config.yaml
n_layer: 11
n_head: 14
norm: "rmsnorm"
rope_base: 100000.0
Each number is 128 + 24 x the weight over its row's rms, rounded and kept within 0 to 255. Layers, rows and columns count from 0. The size above them is the row's rms in percent of the matrix's.

# layer 8 attention query, 896x896, rms 0.0209, rows 528-543, columns 224-447
size [104 103 101 106 104  97 103 108 104 105 102 108 100 108  99 107]
[[158 127 132 138 113  89  99 127 124  74 104 104  92 112 114 127 135 118 176 146 155 132 149 172 124 110  88 147 161 147 105 148 117  86 114 149 152 146  96 167 162 113 150 105  97 141 137 130 125 146 132  94 127 144  99 122 125 132 122 161 151 120 118 126 181 120 115 134 112 121 126 138 142 161  61 143 142  86 132  94 160 108 121 115 150 167  84 131 120 112 162 119 100 156  95 110 123 159 139 162 162 108 125  76 121 109 134 131 157 113 113  99 153 118 101 134 116 124 144 175 111  80 122 120 177 149 141 132 108 126 126  81  83 123 113 111 143  95 143 171 130 135 133 163 145 139 155 127 143 130 191 136 142 131 111  37 159 108  84 109 108 114 108 119 122  92 141 100  95  76 155 143 118 134 121  87 134 164 157 112  98 104 146 141 121 119 151  67 182 116 104 134 117  96 159 119 150 158  93  97  74 118 117 115 157 133  87  97 129 123 131 113 148 129 150 128 139 153 103 132 128 118 120 176]
 [ 97 161 101 140 103  96 115 133  78 115 234  98 141 115  96  83 133 158 121 133  69 121  98 102 140 129 107 153 121 125 130  97 134 141 142 117  97 133 144  69 141 135 111 162 143  74 141 143 125 100 135 104 104 158 139 146 131 150 171  90 134  99 151 109 153 109 131 137 110 143 124 102 146 121 140 151 125  92 128 142 109 118 129 124 134 116 110 135 125  90  62 144 149 112 161 137 117 118 130 167 132  95 142  99 166 129 135 158 167 107 135  81 122 155 114 132 102 132 133  53  93 107 130 131 113 164 165  95 119 141 114 152 141  93 116 117 125  91 149 118 159 155 128 150 108 119 127 125 131  79  99 108 119 114 130 115  94 126 129 148  85 163 117 117 119 154 126 134 155 163 145  94 158 148 153 111 171 103 180 137 167 116  98 112 151 102 154 201 107 153 145 121 101 127 116 129 126 142 141 129 140 140 140 172 171 105  97 130 142 140 121 138  71 179 143 125 148  97 134 149 110 127 110 119]
 [114  70 121 169 114 159  76 125 141 119  96 128  71 152 104  99 103 167 134  97 122 145 133 153 120 152 134 130 100 113 135 125 102 137 116 138 161 138 119  94 144  67 158 137 141 125 140 149 144 128 122  98  99 131 137 137 180 141  99 137 119 132 147 141 126 118 133 136 147 188 116 139 130  92 126 136 145  93 119 132 127 143 135 140 132 113 144 113 129 127 114 171 192 138  91 160 100 122 173 145 103 152 146 123 106 111 154 157 144 133 112 104 139 168 126 148 133 129 129 109 139 163 106 133 151 107 113 102 120 150 134 158 121 151 127 134 138 163 130  98  92 120 175  90 153 139 150  89 130 143 152 106 138 112 132 120 142 107  92 108 114 171 182 164 111 157 106 118 169 168 128  90 151 134 142 116 159 113 126 121 147 145 145 132 174 158 111 157 131 116 110 166 103  89 165 126 119 133 110 131 120 122 163 103 164 148 117 128 125 148 112 133 154 109  96 114  53 107 142 132 105 125  84 146]
 [152 130 161 116 112 149 104 123  86  65 144 113 137  91 116 110 118 122 134 161 128 144 123 139 113 153  97 175 131  99 151 167 134 101  76 106 168 162 134 136  97 146 115 108  67 137 110 144 148 139 102 135 133 125 134 144 129 120 123 137 133 158 140 134 151 113 139 117 129 135 150 128 145  89 117 148  98  98 154 134 116 133 164 167 154 162 146 150 107 120 114 132 115 126 141 140 126 119  90  94 138 162 129 136  56 122 148 136 153 108 116 120 142 140 155 114 131  85 109 184 136 118 140 129 128  98 147 135 100 106 122 117 100 144 154 148 117 119 106 131  99 158 154 144 125 151 167 131 117 158 143  95 106 119  83 154  95 171  89 115 109 149 121 102 112 127 160 137 146 169 122 113 149  95 124 155  96  77 101 115  71 107 136 147 124 133 153 141 114 125 128 115 136 134 135 158 150 132 105 125 120 124  99 158 139 127  98 113  90 146 128 156 173 125 166 103 121 118 133 171  85 144 158  80]
 [119 142 119 168  75 146 128 119  85 147  64 160 148 115 135 149 108 148 143 163 113 101 126 123  95 162 144 112 163  99 160 114 119 110 125  96 124 132  76 140 132 130  90 102 111 127 137 157 114 141 101 113 111 142 112 159 125 140 137 144 160  82 116 112 131 106 152 154 119 158 107 100 130 100  76 112 108 141 181 143 133 124 134  88 147 152 101 145 155  93 115 162 143 130  69  69 136  83 177 113 120 173 162 130 118 154 126 104 146 154  96 137 142 125 144 132 108 174 100  93 148 151 116 124 141 128  82 140 103 142 112 123 160 162 126 106 151 160 111  97 147  75 132 124 105 116 141 118 137 117 137  92 122 136 164  99 114  93 133 152 136 170 131 154 147 128 184 198 176 106 108 172 120 140 174 145 100  98 136  99 108  99 109 155 133 131 131 159 145 104 101 115 120 138 105 165 114 155 123 151 104 126 139 103 178 130 166 150 149 160 119 123 103 138 109 137 146  99 116 120 118 127 142 122]
 [133 109 111 139 158 163 164 132 101 110  66 138 150 171 129 121 108  85 154 106 151 134 140 141 147 108 127 168 112 132 111 158 153 136 121 165 120 130 138 165 142 147 172 123 120  85 169  88  99 103 129 104 147 183  80 147 162 154 124 128 135 134  96 180 104 100 154 121 155 159 147 127 131 129 130 118 172  99 127 100 101 127 116 155  84 135 103 142 129 171 156 109 122 162 120 179 188 121  77 140 132 132 110 136 118 127 149 151 119 168 167 129 152 179 161 162 148 123 147 177 160 175 123 146  70 118 115 109 112  96 144 133 174 146 133 162 168 175 137 114 118 141 147 105 149 136 119 157 167 126 142 136 139 163 120 141 117 142 131 131 158 128 156 109  94 123 179 121 125 111 121 115 106 106 123 164 130 127 126 126 167 138 213 176 129 145 163  95 105  98 107 110 104 104 116 126 124 126 105 104 115 101 140 123 108 111 122 109 117 121 144 109 155 120  82 150  65 111 120 138 129 138 149  98]
 [115 127 135 111 144 130 133  98  96 137 176 166 116 147 171 117 122 169 173 150 117 140  99 125 145 115 112 133 153 151 131 106 103 151 123 131 127 172 134 105 129 124 137 143 119 103 115 152 118 120  82 181 172 141 113 114 133 118 110 150 144 108 142  86  80 155  85 145 122 135 112 134 120 110 132 132 115 138 124 112 162 121 159  94 113  95 129 168 186 134 124 147 112 130 127 132 125  91 146 134  96 136 157 176 121 127  94 168 161 133 142 121  85 153 118 104 151 184 114 134 158 126 138  98 143 122 145  96 157  99 130 136 166 164 121 142 119 118 145 142 106 123 140 117 148 127 108 157 166 157 131 147 107 152 155 165 114 107 166 139 119 115  97 116 119 114 115 142 126  83 114 109  76 128  87 144 139 144 114 133 147 122 131  97 102 113  89 125 141 149  89 136 153 139 141 105  97 106 164 131 138 111 120 165  98 141 141 115 133 122 148 123 101 143 112 164  94  90 126  92 150 112 138 120]
 [102 105 116 119 107 153 113 104 164 144 103 163 125 132 201 153  83 107 173 103 183 164 150  90 112 109 102 112 128 175 120 146 138 157 171 125 161 109  77 125 140 139  72 140 105 173 133  99 123 137 140 122 113 127 121 112 145 114 176 180 149 123 129 102 122 131 156 150 159 118 146 113 117 150 106 163 112 153 160  93 128 104 134 132 130  99 135 169 163 103 103 125 116 102 170 106 159 130  90 103 116 119 163 105 101 110 131 102  90 134 135 188 155 119 142 186 146  91 165 128 114 109  97 126 117 115 147 131 100 118 143 143 107 124 107 139 125 127 119 153 121 117 118 124 123 138 117  97 119  88 116 151 137 119 136 131 137 121 178 136 146 104 150 176 116 146 115 117 154 112  98 136 126 125  95 152  95 155 130 112 134 168 123 109 129 162  93  87 177 114 157  98 200 128 123 119 111 111 110 127  96 157 118 145 147  94 127 157 135 157 157 144 120 124 146 130 121 123 124 128  78 112 115 157]
 [139 131 201 149 118 140 108 181 148 169 150 181 102 120 132 148 109  99 174 146  92 112 127 145 146 129 108 110 146 165 105 154 137 161 158 133 116 191 130  93 167 104 110  88 126 109 147 141 134 129 151  92  75 160 154 109  88 150 156 111 127 127 155 154 184 110 123 133 129 138 102 157 158 115 110 153 108 137 125 124  99 141 124 113 110 152 162 126 130  96 122 111 103 148 116 115 152 167 116 123 118 117 148 134 121 120 108  91  98 140  95 140 156 149 109 131 144 120 139 121 101  98 108 145 123 157 142  93 145 132 105 143 146 144 109 152  72 146 182 128 142 101 126 153 107 135 102  92 144 117 104 122 168 121 176 154 136 145  77 131 155 132 179 165 142  97 110 140 147 100 132 179 140 136 143  87  89  85 131 150 159 138 146 104 156 105 138 171 128 140 133 167 120 129 111 126 116 130 129 127 109 138 139 135 152 116 137 119 103 107 104 157 116 119 183 141 152 135 163 142 103  98  84 152]
 [150 142 119  76 140 124 145 159 125 142 144  81 142 117 126 166  75 171 129 119 141 120 109 115 133 125 142 219 125 164 133 166  74 139 126 131 191 125 145 143 119 110 166 153 136  84 128 123 157  88 112 125 130 125  68  89 146 130 152 150 111 133 134 141 158  97 117 154 135 161 132 136 196 149 179 132 138 112 159 169 174 127 117 171 130 127 139 105 119  84 116 130 157 108 119 108  98 103 153 151 186 114 158 145 114 117 146 153 177 166 141 118 137 155 125 126 121  87 129 146  82 128 115 135 157 141  81 166 135 159 103  95 154 118 154 124 107  83 128 105 155 172 145 129 104 132 155 123 122 101 157 138 113 133 133 120 146 119  82 144 138 112  71  98 135 102  97 148 130 163 126 153 142  88 104 108 126 157 128 134 124  98 126 137 173 140 141 140 130 132 140  88  97 102 163 130 173 149 117 112 138 104 125 140 118 116  84 177 111 149 124  96 119 125 111 147 109 125 132 182 101 145 137 157]
 [159 146 131 121 109 137 140 128 109 131 106  81 126 116 101 134 148  99 125 150 139 126 129 126  78 120 109 136 146 141 117 121 117 121 118 121 124 122 105 136  88 120 138 139 145  91 148 130 116 116 122  95 167 133  70 142 137 103 176 102 150 114 137 154 105 119 121 138 120 110 122  75 137  93 120 141 152  95 120 143 122 146 144 155 163 119 140 133  89 123 101  99 145 105  91 139 145 133 154 175 113 125 139 129 121 121 123  95 105 104  90 125 139  77 152  73 126 125 136 138  77 148 106 133 124 152 100 146  77 162 150 145 130 147 175 137 165 122  96 116 150 122 146 166 135 112 156 172 102 138 133 121 118 117 117 115 126 114  89 119 127 145 116 138 160  93 118 105  97 108 158 125 137 137 148 141 130 165 113  85 103  87 135 143 122 124 123 125 143 146 180 139  67  69 146  79 159 132 121 151  97 151 104 114 152 151 109 120  89 134  90 128 130 155 124 114 171 145 120 124 105  75 147 143]
 [138  94 129 121 119 153 140 116 149 146 106 155  90 127 142 123 159 114 150 102 133 144 132 116 107 104  83  96 151 105 131 157 103 137 153 113 171 122 119 142 114 125 125 106 144 131 167 128 170 139  73 131 149 103 147 109 152 119 126 154 107 129 133 118 140 142 150 118 120 125  91 118  92 129 103 156  85 143 127 166 142 132 151 113 126 153 145 136 163  75 162 116 126 108 117 130 100 170 157 103 103 154 139 124 105 127  99 132 115 142 139 129 106 176 113  98 123 126 133 102 130  96 120 136 100 125 168 142 144 123 140 104 161 134 157 138 104 168 109  96 100 109  90 122 151 120 133 117 156 119 138 103 100 167 121 105 157  98 156 106 109 192 117 136 143 136 110 161 129 104  93 145 140  97 132 143 113 134 101 144 102  98 137 101 149 166  72 148 158 103  95 149 106 128 151 124 131 129 172 132 121  90 105 136 176 133 115 167 115 196 132 102 119 135 157 120  67 128  89  89 112  85 133 120]
 [110 158 142 108 118 141 108 126 150 111 106 119  99 149 103 156 177 119 150 129 139 145 121  92 104 133 164  81 155 110 110 131 123  92 151 124  92 149 128 145  46  91 167  84 134 121 120 101 103 115  77 146  97 154 136 138 178 122 105 144 128 158 122 113 120 131 124 139 127 146  83  89 130  96 138 115 116 119 123 188  77 119 132 128 125 152 120 139 169 140 152 108 166  80 118 153 119 133 140 140 141 141 138  87 186 124 149  97 151 111 148 154  88 157 153 117 120 107 115 161 159  90 154 171 120  76 139 146 128 118 136 141 178 128 133 141 136 130 139  88 117  71 106 158 135 135  91 103 117 146 167 116 123 129 151 131  87 136 153 120 169 151 148 168 178 100 145 161 127 158 121 140 127 148 132 149 164 136 163 133 148 138 107 138 125 145  68 128 105 143 123 104 143 162 172 108 134 136 121 120 127  96 101 144 113 111 114 157 133 117 135 123 113  87  88 140  77 132  98 153 122 132 180  88]
 [129 205  76 105 111 102 132 171 107 145 143  93 178 111 158 143 138 118 102 110 116 144 136 100 145 135 145 118  77 141 190 122 126 116  86 134 100 126 119 103 143 141  93  88 120 152  96 144 128 111 167 112 127  97 162 141 132 103 110 117  92 155 125 128 169 108 105 157 119 141 144 110 154 136 177 153  42 142 138 111 118 108 113 116 143 121 136 141 127 133 116 141 142 114 140 116 150 166 102 183 139  93  96 145 130 123 134 131 107 109 108 130 191 119 115 154 111  97 104 108 106 146 127 110 160 132 105 167 146 135 142 118  79 108 109  98 158 155 135 163 102 135 183 123 117 140 133 156 117 116 116 142 126 129 151 151 110 130  98 139 108 110 130 169 148  95 113 153 107 140 168  97 125 132 160 136 109 151 157 160 144 132 115 142  99 133 124 121 142 128 154 142 136 167 132 123 141 138 100 124 145 150 111 113 156 120 118 145 135 153 124 110 152 166 135 142 157 146 137 105 116 119 164 124]
 [150 153 165 105  83 132  94 128 103 103 104 131 113  90 124 120 125 157 153 137 132 118 128  88 115 157 135 135 152 157 132 108 143  92 129 129 135 113 104 162 150 129 126 133 123 153  98 164 157 159 114 136 159 116 137 143 111 129 103 147 123 132 145 161 122 126 109 119 147 113 154 135 120 172 153 112 102 136 128 138 148 128 189 126  94 124  96  76 107 121 100 154 101 142  80  88 174 132 127 189 134  73 138 155 134 127  61 124 119 142 163 134 149  78  96 127 134 128 132  99 134 128 128 107 161 156 118 141  72 177 138 139 157 117 121 120 152 123 124 135 146 166 173 118 133 147 123 104 107 144 131 124 133 121 103 169 102  65 154 115 161 140 173 148 124  79 160 103 131 142 104 149 107 158 109 133 147 129 125 120 124 156  80 136 153 102 121  68  97 138 168 100 165 144  94 135 151 116 146  98 136 107 117 182 137 142 138 108 126  92  81 164 135  94 139 110 180  73 149 152 142 118 147 139]
 [ 88 160 114  99 115 119  75 130 116  80 144 126 132 176 114  76 138 158 161 141 152 108 136 154 114 105  77 117 126 184 141 167 160 117 126 123 163 144 115 144 212 171 120 124 109  93 105 148 108 118 171 158 125 138 111 133 136 127 100 114 107 104 135 170 135 130 131 131 100 103 129  87 155 133  82 143 155 113 162 116 147 107 160 158 117 106 128 152 131  83 127  98 162  98 145 126 135 102  90  98 131 160 138 125 120 132 118  90 137 111 131 121 105 108  75 150 153 143 130 159 162 136 106 149 120 187 142 156 175 115 132  84 156 145  93 154 136 150  97 119  80 137  88 102 139 136 138 103 150  98 118  96 128 119 168 127 111  90 131 139 120 117 114 133  99 117 147 122 128 155 128 107  98 112  97 140 134 134 110 112 118  90 114 108  92 169 116 136 182 127 172  91 116 126 132 147 130 166 138 167 118 114 130 125 111 151 140 133 129 142 158 102 113 109 113 159 116  92 146 161 126  93 114 140]]
# layer 8 attention key, 896x896, rms 0.0209, rows 528-542, columns 224-447
size [100 106 100 105 102  98 100 107 102 104 100 105 100 105  98]
[[126 168 129  83 111 108 160 117 156 101 125 122 114 106 148 148 126 149 142 151 113 102 138 135 150 137 120 173 141  83 145 115 138 118 100 149 117 122 106  82 117 145 154 140 125 126 151 138  92 119 137 105 147 152 145 142 125 133 135 139 144 133 168 161 103 123 122 114 127 126 106  91 110 126 101 130 156 147 119 176 122 130 147 102 173 137 109 133 152  74 118 118 126 144 143 109 142 160 126 151  92 137 132  99 109 118 120 106 171 151 126  91 124 152 123 110 120  92 121 131  70  98  94 137  85 120 160 176 152 148 134 133 123 105 106  97 134 141 105 134 110  99 131 143 105 142 169 129 175  84 132 124  89 133 139 147 142 135 155 110 131 141 122 163 102 105 116 126 182 163 122  85 129 104 124 139 124 138 102 130 148 151  99  92 136  94  92 156 110 118 110 142 107 123 154  97  91 109 146 170 118 114  67 158 142 155 112 145  99 127 167 117 125 161 118 110 126 123 144 139 134 150 151 125]
 [148 117 121 111 109 180 140  95 151 132  71 107  98 108 144  97 118 136  96 127 114 126 146 116 149 168 126 123 161 150 125 186 150 147  99 112 137 103  72 137 135 141 124 121 126 129 128 144 163 108 102 130  97 125  85  96 142 140 104  98 130 116 108  85 129 107 131 154 154  88 133 128 108  93 131 104 171 137 156 128 167 138 151 148 146 116 109 108 113 131 148 130 130 111 113 112 147 140 130  99 122 134 148 148 143 156 158 162 127 125  79 158  81 121 138 152 104 118 136 144 148 137 135 164 134 135  83  96 144 112 167 105 158 191 155 113 136 146 114 150 157 164 113  93 131  95 124 114 100 120 150 129 104 187 140 137 127 118 120 146 176 144  95 118 154 162 132 135 132 125 104 135 163 101  72 128 133 132 136  98  91  63 158  97 136 128 135 150 125  95 132 142 138 139 113 112 156 140 121 163  72 128 150 122 159 135 195 167 149 136 134 134 106 137 136 130 166 152  90  76 129 163 128 147]
 [161 162 154  92 168 147 147 129 110 150 160 151 159 133 142 145 147 102 149 114 131 116 115 139 132 112  95 127 140 142 156  77 125  90  59 145 125 136 109 123 116 128 142 160 130 112 118 155 162 125 135 165 102 102 174  83 126 143 125 135  97 110 121 163  83 104 142 102 138 115 102 132 146 132 144 113 115 148 113 133 169 140 159 155 141 142 129 102 133 110 107  91 103 118 115  93 126 142 134 125 128 142 132 155 126 132 110 118 115 103 165 109 148 143 102  85 151 123  66 170 148  87 145 130 131 151 124 103 141  69 134 148 180 147 163 132 100 155 109 190 143 135 103 131 167 146 125 156 129 183 125 130  96 118 133 147 100 149  90 136 174  89 107 109 109 154 184 165  94  89 118 164 157 119 144  81  79  99 136 147 115 115 142  92 122  85 125 112 141  91 123 113 150 139  87 105 130  88 149 122 127 136 176 120 140 133 148 145 137 151 101  93 130 133 161 148 112 106 141 101 160 147 139 118]
 [ 97 119 126 128 128  99 138 141 102 142 176 114 135 148 120 144 128  94 153 137 155 164  87 138 102  94 164 110 156 154 143 101 128 131  97 148 128 126 107  87 120 121 153 155 142 122 178 127  92 105 122 118 149 130 163 158 132  77 114 147 113 166 120 148 129 158 130 128 126 101 110 114  93 129 111 140 151 138  97 130 105 149 118 136 104 118 162  93 184 123 167 102 124 133 121 134 141 123 127 133 130 116  79 122 129 154  87 130 162 173 116 121 100 117 118 132 123 118 125 104 124 131 162 129  68 131 132 138 107 131 142 131  70 121 153 152  94 137 118 116 125 133 135 111 153 138  98 129 131 129  93 131 165 117  85 137  97 152 160  99 155 154 167 136 146  89 130 111 146  91 140 121 118 130 132 161 100 118 100 149 147 131 133 114 178 106 122 116  87 107 127 117 126 170 164 110 100 148 152  96  93 136 170 116  56  81 131 126 139 141  71 120  87 144 125  98 142 130 127 145 146 122 172 134]
 [122  80 109 121 168 142 110 102 125 126 124 107 141  96  81 110 140 155 133 103 148 137 130 153 122 150 119 135 112 106  94 111 127 166 138 127  96 153 153 103 119 118 131 128 164 110 142 100 138 112 108 130 118 110 125 131 135 182 141  84 132 137 146 137 153 186 152 121 133 122 150 148 160 163 128 180 185 126 173  94 130 107 132 130 134 143 108 121 120 127 149 120 127 127 124 139 108 104 122 156 133 118 170 115 172 119 122 114 153 116 124 110 127 135 172 157 168 137  85 146 118 157 171 137 169 144 101 123 142 158 150 100 215 137 141 124 149 168 129  99 147 129 151 127 111 137 134 142 115 147 125 153 127 171 155 172 119 125 119 101 103  73 111 112 170 163 128  81 124 133 157 137 108 135 115 111 155 149 149 151 133 109  83 125 144 186 122 133 113 138 135 119 143 110 142 139 125 133 130 141 171 129 140 112 180 122 127 117 141  82  63 126 103 119  99 140 114 143 149 133 137 128 147 128]
 [116 103 151 217 144 113 138 140 147 151 146 141 136 133 138 140 126 110 102 149 110 158 112 118  78 113 131  81 159  84 125 107 144 147 155 131 108 119 107 141 129 132 163 130 106 102 140 157  74 119 138 152 136 180 106 145 132  81 100 122 121 174 155 118 132 101 100 152 105 137  92 152 110 153 108 148 130 138 139 145 132 151 147 127  86  99  78 145 136 156 150 144  89 156 140 111 112 140 112 125 126 102 129 140 124 152  97 113 128 131 129  97 115  95 151 130 127 130 126 112 102 149 146  79 124 113 126 161 152  84 153 147 145 122 128 175  94 148 118 165 154 128 101 167 107 100  92 153 133 115 105 120 113 101 181 136  99 107 138 108 180 123 148 144 135  95 137 153 140 156 147 136 131 152 133 156 118  97 137 116 145 126 117 129 184 134  94 132  99 179 168 139 122 113 103 142 127  62 168 130 127 151 159 127 155 123 150 130 156 119 138 142 112 126 126 168 166 150 156 130 128 134 127 118]
 [116 142 130 131  96 146 158 100 114 109 140 130 126  84 134 129 146 126 149 160  91 115  96 133 124 128 146 134 114 159 164  87 148  85 149 135 107 151 150 139 140 123 138 112 145 128 140 155 143 136 147 130 129 127 129 108 118 128 156  68 149  92 136 138 208 127 149  97 107 120 116 172 124 113 158 131 146 151 160 134  89 140 146 131 137 150 102 123 114 101 110 149 134 137 158 158  80  97  81 160 136 124 104 133 125 167 144 160 124  97  88 127 114 165 109  97 154 156 155 137 130 120 117 154 113 162 125 141 135  71 154 149 111 155 147  94 118  80 137  89 122 122 132 156 100 121 164 140 120 167 123  97 138 112 152 111 154 118 123 148 145 149 154 108  94 137 144 122 116 141 194 133 153 136  84 148 105 114 113 136 142 119  89 133 109 104 165  91 114 119  89 132 118 105 109 156 127 117  96 150 150 120 136 123 113 102  95 122 141  86 149 144 138  97  78 108 173 152 136 133 131 138 132 120]
 [117 103 132 116 188 150 132 119  97  94 122 126 135 109 120 101 111 168  96 140  93 156 115 119 143 127 123  98 130 148 144 113  99 120 175 178 146 121 168 160  99 134 109  55 166 110 138  66 102 154 138 150  97 129  65 159 110 133 111 136 159 151 125 141 182 188 121 122 120 132 140 141 146 142 152 133 113 146 128 130 130 104 112 143 119 106 115 159 114 106 152  90 173 175  90 149  92 110 152 124 104 137  91 101 157 160 128  73 101  92 140  99 145 108 126 152 169 143 145 116 110 127 138 111 130 118 103 139 106 143 115 156 137 109 106 136 119 105 128 111 129 132 134 131 165 114 130  88 130 134 133 114 131 140 122 110 128 118 127 136 123  76 147 123 121  95  78 156 115 120 158 147 153 138 140 127 128  65 105 128 116 141 144 125  98 102 109 157 147 144 121 141 143 121 129 160 124 124 178 159 136 123 132 131 146 144 132 110 114  93 128 109 144 137 119 151 151 129 110 149 109 122  94 110]
 [161 112 111  98 121 133 149  83 125  97 102  98 121 106 112 128  90 178  98 113 121 142 122 150 101 144  96  81 133 106 152 147 145 159 157 125 154 133 141 150 159 117 108 111 128 138  87 120 126 161 145 137 100 176 130 135 145 144 150 100 130 120  95 107  85 175 123 174 153 165 114 137 107 140 122 164 198 143 160  96 154 115 122 164 116  87 127 149 104 128  81 160 112 134 122 134 103 146 148 152 114 114 128 131 145 119 114 129 166 111 109 144 146  82 148 187 149 129 131 136 117 145 167 114 174 132  60 134 133 110 146 118 167 136 162 110 143 122 105 121 139 128 125  78 131 134 107 137 137 155 147 101 122 161 141 108 130  89 119 141 121 119 105  83 122 141 179 135 137 151 122 141 167 166  88 174 199 165 133 143 113 144 130 114 122 151 113 155 147 134 181 107 156 141 114 101 146 138  94 144  86 129 115 116 179 134 171 138 125 115  73  82 115 137 118 160 162  90 118 126 105  84 130 112]
 [121  90 137 138 110 147 174 133 161  99 108 126 100 129  90 148 124  99 160 119 159 100 129 132 110 122 129  87 148 109 100 114 147 130 139 147 112 157 140 145 114 138 117 104 131 110 167 119  78 140 119 115 145 138 100 155 118  93 178  62 118 115 135 137 138 152 108 106 155 174  95 119 125  86 168 173 153 152 160 141 115 104 161 151 138 134 110 115 145  63 163 116 131 132 146  92 138 142 127 103 113 116 126  93  88 123 126 103 117 125 163 158 146 124 141 127 138 138 136 148 182 137 102 130 112 146  89 113 133 135 156 146 148 177  92 143  97 153 123 120 104 142 130 150 152 108 119 164 144 142 113 139 122 124 185 136 132 175 142 174 135 128 136 109 127 148 167 137 109 119 133 112 148 110 104  58 138 141 136  96 137 152 130 130 158  91 124 160 180 127 144 129 101 125 131 134 136 110 136 124  91 168  79 108 120  65 186 114 103 187  97 137 130 133 156 140 127 153 100  91 116 120  96 134]
 [104 111 135 156 137 161  91 134 161 145  94 121 103 129 141 101  81 134 123 112 103 144 121 137 125 124 195 169 168 158 112 140 109  99 144  94 140 160 131 110 129 130 140 104 155 118 140 125 119  73 134 145 130 168  93  92 127 111 135 133 101 114 103 128 178 147 105  94 123  97  99  91 131 133 157 152 126 157 137 123 144 129 122 102 173 150  91 142 152 114 131 100 105 141 144 170 114  95 150 131 119 169 125 119  78 136 101 132 120 128 150 131 165 144 141 123 120 115 138 117 134 122 130 132 121 108 185 116 118 124 122 142 121 113 103 129 163  91 122 111 140 102 163 111 110 120 153  92  92 150 157 150  99 122 123 133  78 106 108 169 127 100 131 122 150 138 156 144 180  87 127 105 181 134 124  94 143 111 157 154 181 160 119  91 155 146 157 163 106 124 133 151 111  92 112 146 155 108 131 152  99 110 172  80 121 108 140 151 110 109 143  84 127 145 128 137 135 132 140 122 111 140 131 135]
 [127 142 123 131 121 152 154 133 101 109 227 130 140 127 101 115 161 141 119 158 141 154 112 141 128 149  89 131 114 159 164 118  68 119  83 129  76 139 152 128 148 140 152 140 111 114 108 141 146 140 148 147 112 111  96  96 121 119 140 141 136  80 173 128 133 137 137 163 122 117 107 114 133 115 178 116 104  79 130 100 152 139 133 155  96 108 132 120 119 144  96 155 168 154 146 110 155 110 148 165 118 119 121 154 173 127 125 129 138  99 134 121 125 136 108 121 122 123 106 158 146 146 131 113 111 131  99 112 103  69 162 173  77 125 120  92 154 139 155  96  77 161 131 115 105 151 127 103 122 182 102 125  97 109 115  98  81 135  79 161 166  90 124 116  86 143 145 135 156 114 133 132 146 136 111 148 143 133 129 110 167 135 129 121  90 101 136 108  96  90 163 129 117 125 166 141 125  99  77 126 123 130 133 104  85  96 116  84 116 113  96 144 126 150 124  82 141 117 157 125 140 155  87 101]
 [101 110 137 126 131 116 112 141 116 161 127 151 151 132 139 142 140 122 121 164 150 144 109 115  98  94 141 103  90 168 110 146 140 129 135 120 129 144 120 132  96  98 145 171 138 139 146 140  93 128  91 142 133  94  91  90 122 122 100 107  65 171 124 121 130 146 130 102 118 139 150 145 119 114 129 152  71 111 128 131  84 139 109 111 124  98 149 132 112  96 149 109 143 165 146 134  87 130 136 116  78  95 101 180 158 138 139 105 147 101 129 134 146 123 114 124 136  93 156 103 144 184 118 130 138 107  90 137  88 120 107 135 115 143 143 129 117 170 140 121 115 109 161 153 129 136 155 119 111 119 116 155 141 125  94 150 124 157 138 135 141 124 120 136 105 130 120 124  99 128 128 119  99 116 139 100 152 117 128  83 166 142 130 139 142 150 112 127 150 118 144  95 128  72 140 142 152 107 117 125 160 185 149 101 110 109 136 114  81 150  48 155 148 129 111 131 126 139 170 167 172 126 117 119]
 [176 165 145  82  86  91  79  85 120 139 135 142 148  98 102 118 160 119 136 125 127  86  85 121 165 117 151 120 148 117 141 183 153 111  75 119 161 122 120 157 127  89 170 137 162 130 159 144  89 125 104 141 122 121 207  95 114 132 134 139 147 147 122 123 138 117 116 134 153 125 161 122 150 111 180 114 127 121  89 119 114 149 134 140 173 117 152 114 124 103 142 105 126 107 112 133 154 165 134 122 138 114 120 104  74 142 152  99 115 123  92 150 156 120 171 175 126 137 136 161 122  98  87 157 100 107 115  99 103 142  90 105 100 157 104 115 106 125 107 142 147 119 110 116 139 132 158 112 185  96 127 121 138 154 106  94 109 141 153 114 171 153 107 109 112 146 129  86 175 115  87 121 145 128 124 124 110  91 147 111 148 116 171 165 123 132 116 135 108  92  59 144 142 115 128 123 118 174 143 121 149 145  65 134 144 131 131 145 116 166 132 115  91 105 127 108  85 132 139 141 145 167 140 115]
 [131  95 119 111 175 135  84 135  96 103 131  70 122 112 104 107 146 119 144  99 120 122 136  94 154 127 145 157 137 108 109 156 161 127 137 148  78 172 149  93 166 117 131 164 133 150 145 139 100  98 180 171 143 136 127 146 128  99 116  84 117 140 144 132 144 122  94 141 139 133 165 138 128  78 185 140 175  91  96 112 131 121 118 127 143 147 144 142  69 112 158 115 130  86  98 155 136  91 142 168 142 156 163 122 155 135 139 134 101 132 120 113 130 156 156  97 105 129 159 125  99 147 110 157 176 110 123 124 122  97 119 108 133 150 134 140 106  99 193 139 106  67 133 137 122 150 122 108 145 126 147 131 142 127 133 137  91 180 107  99  97 120 122 133 116 107 101 107 113  82 106 125 122 114 125 153 139 131 104 166  80 119 157 123 161 116 155 150 145 119 129 147 105 146 148 167 131 146 165 164 131 111 173 104 127 117 128  87 112 130 130 106 128 140 103 134  72 134 115 159 159 137 108 103]]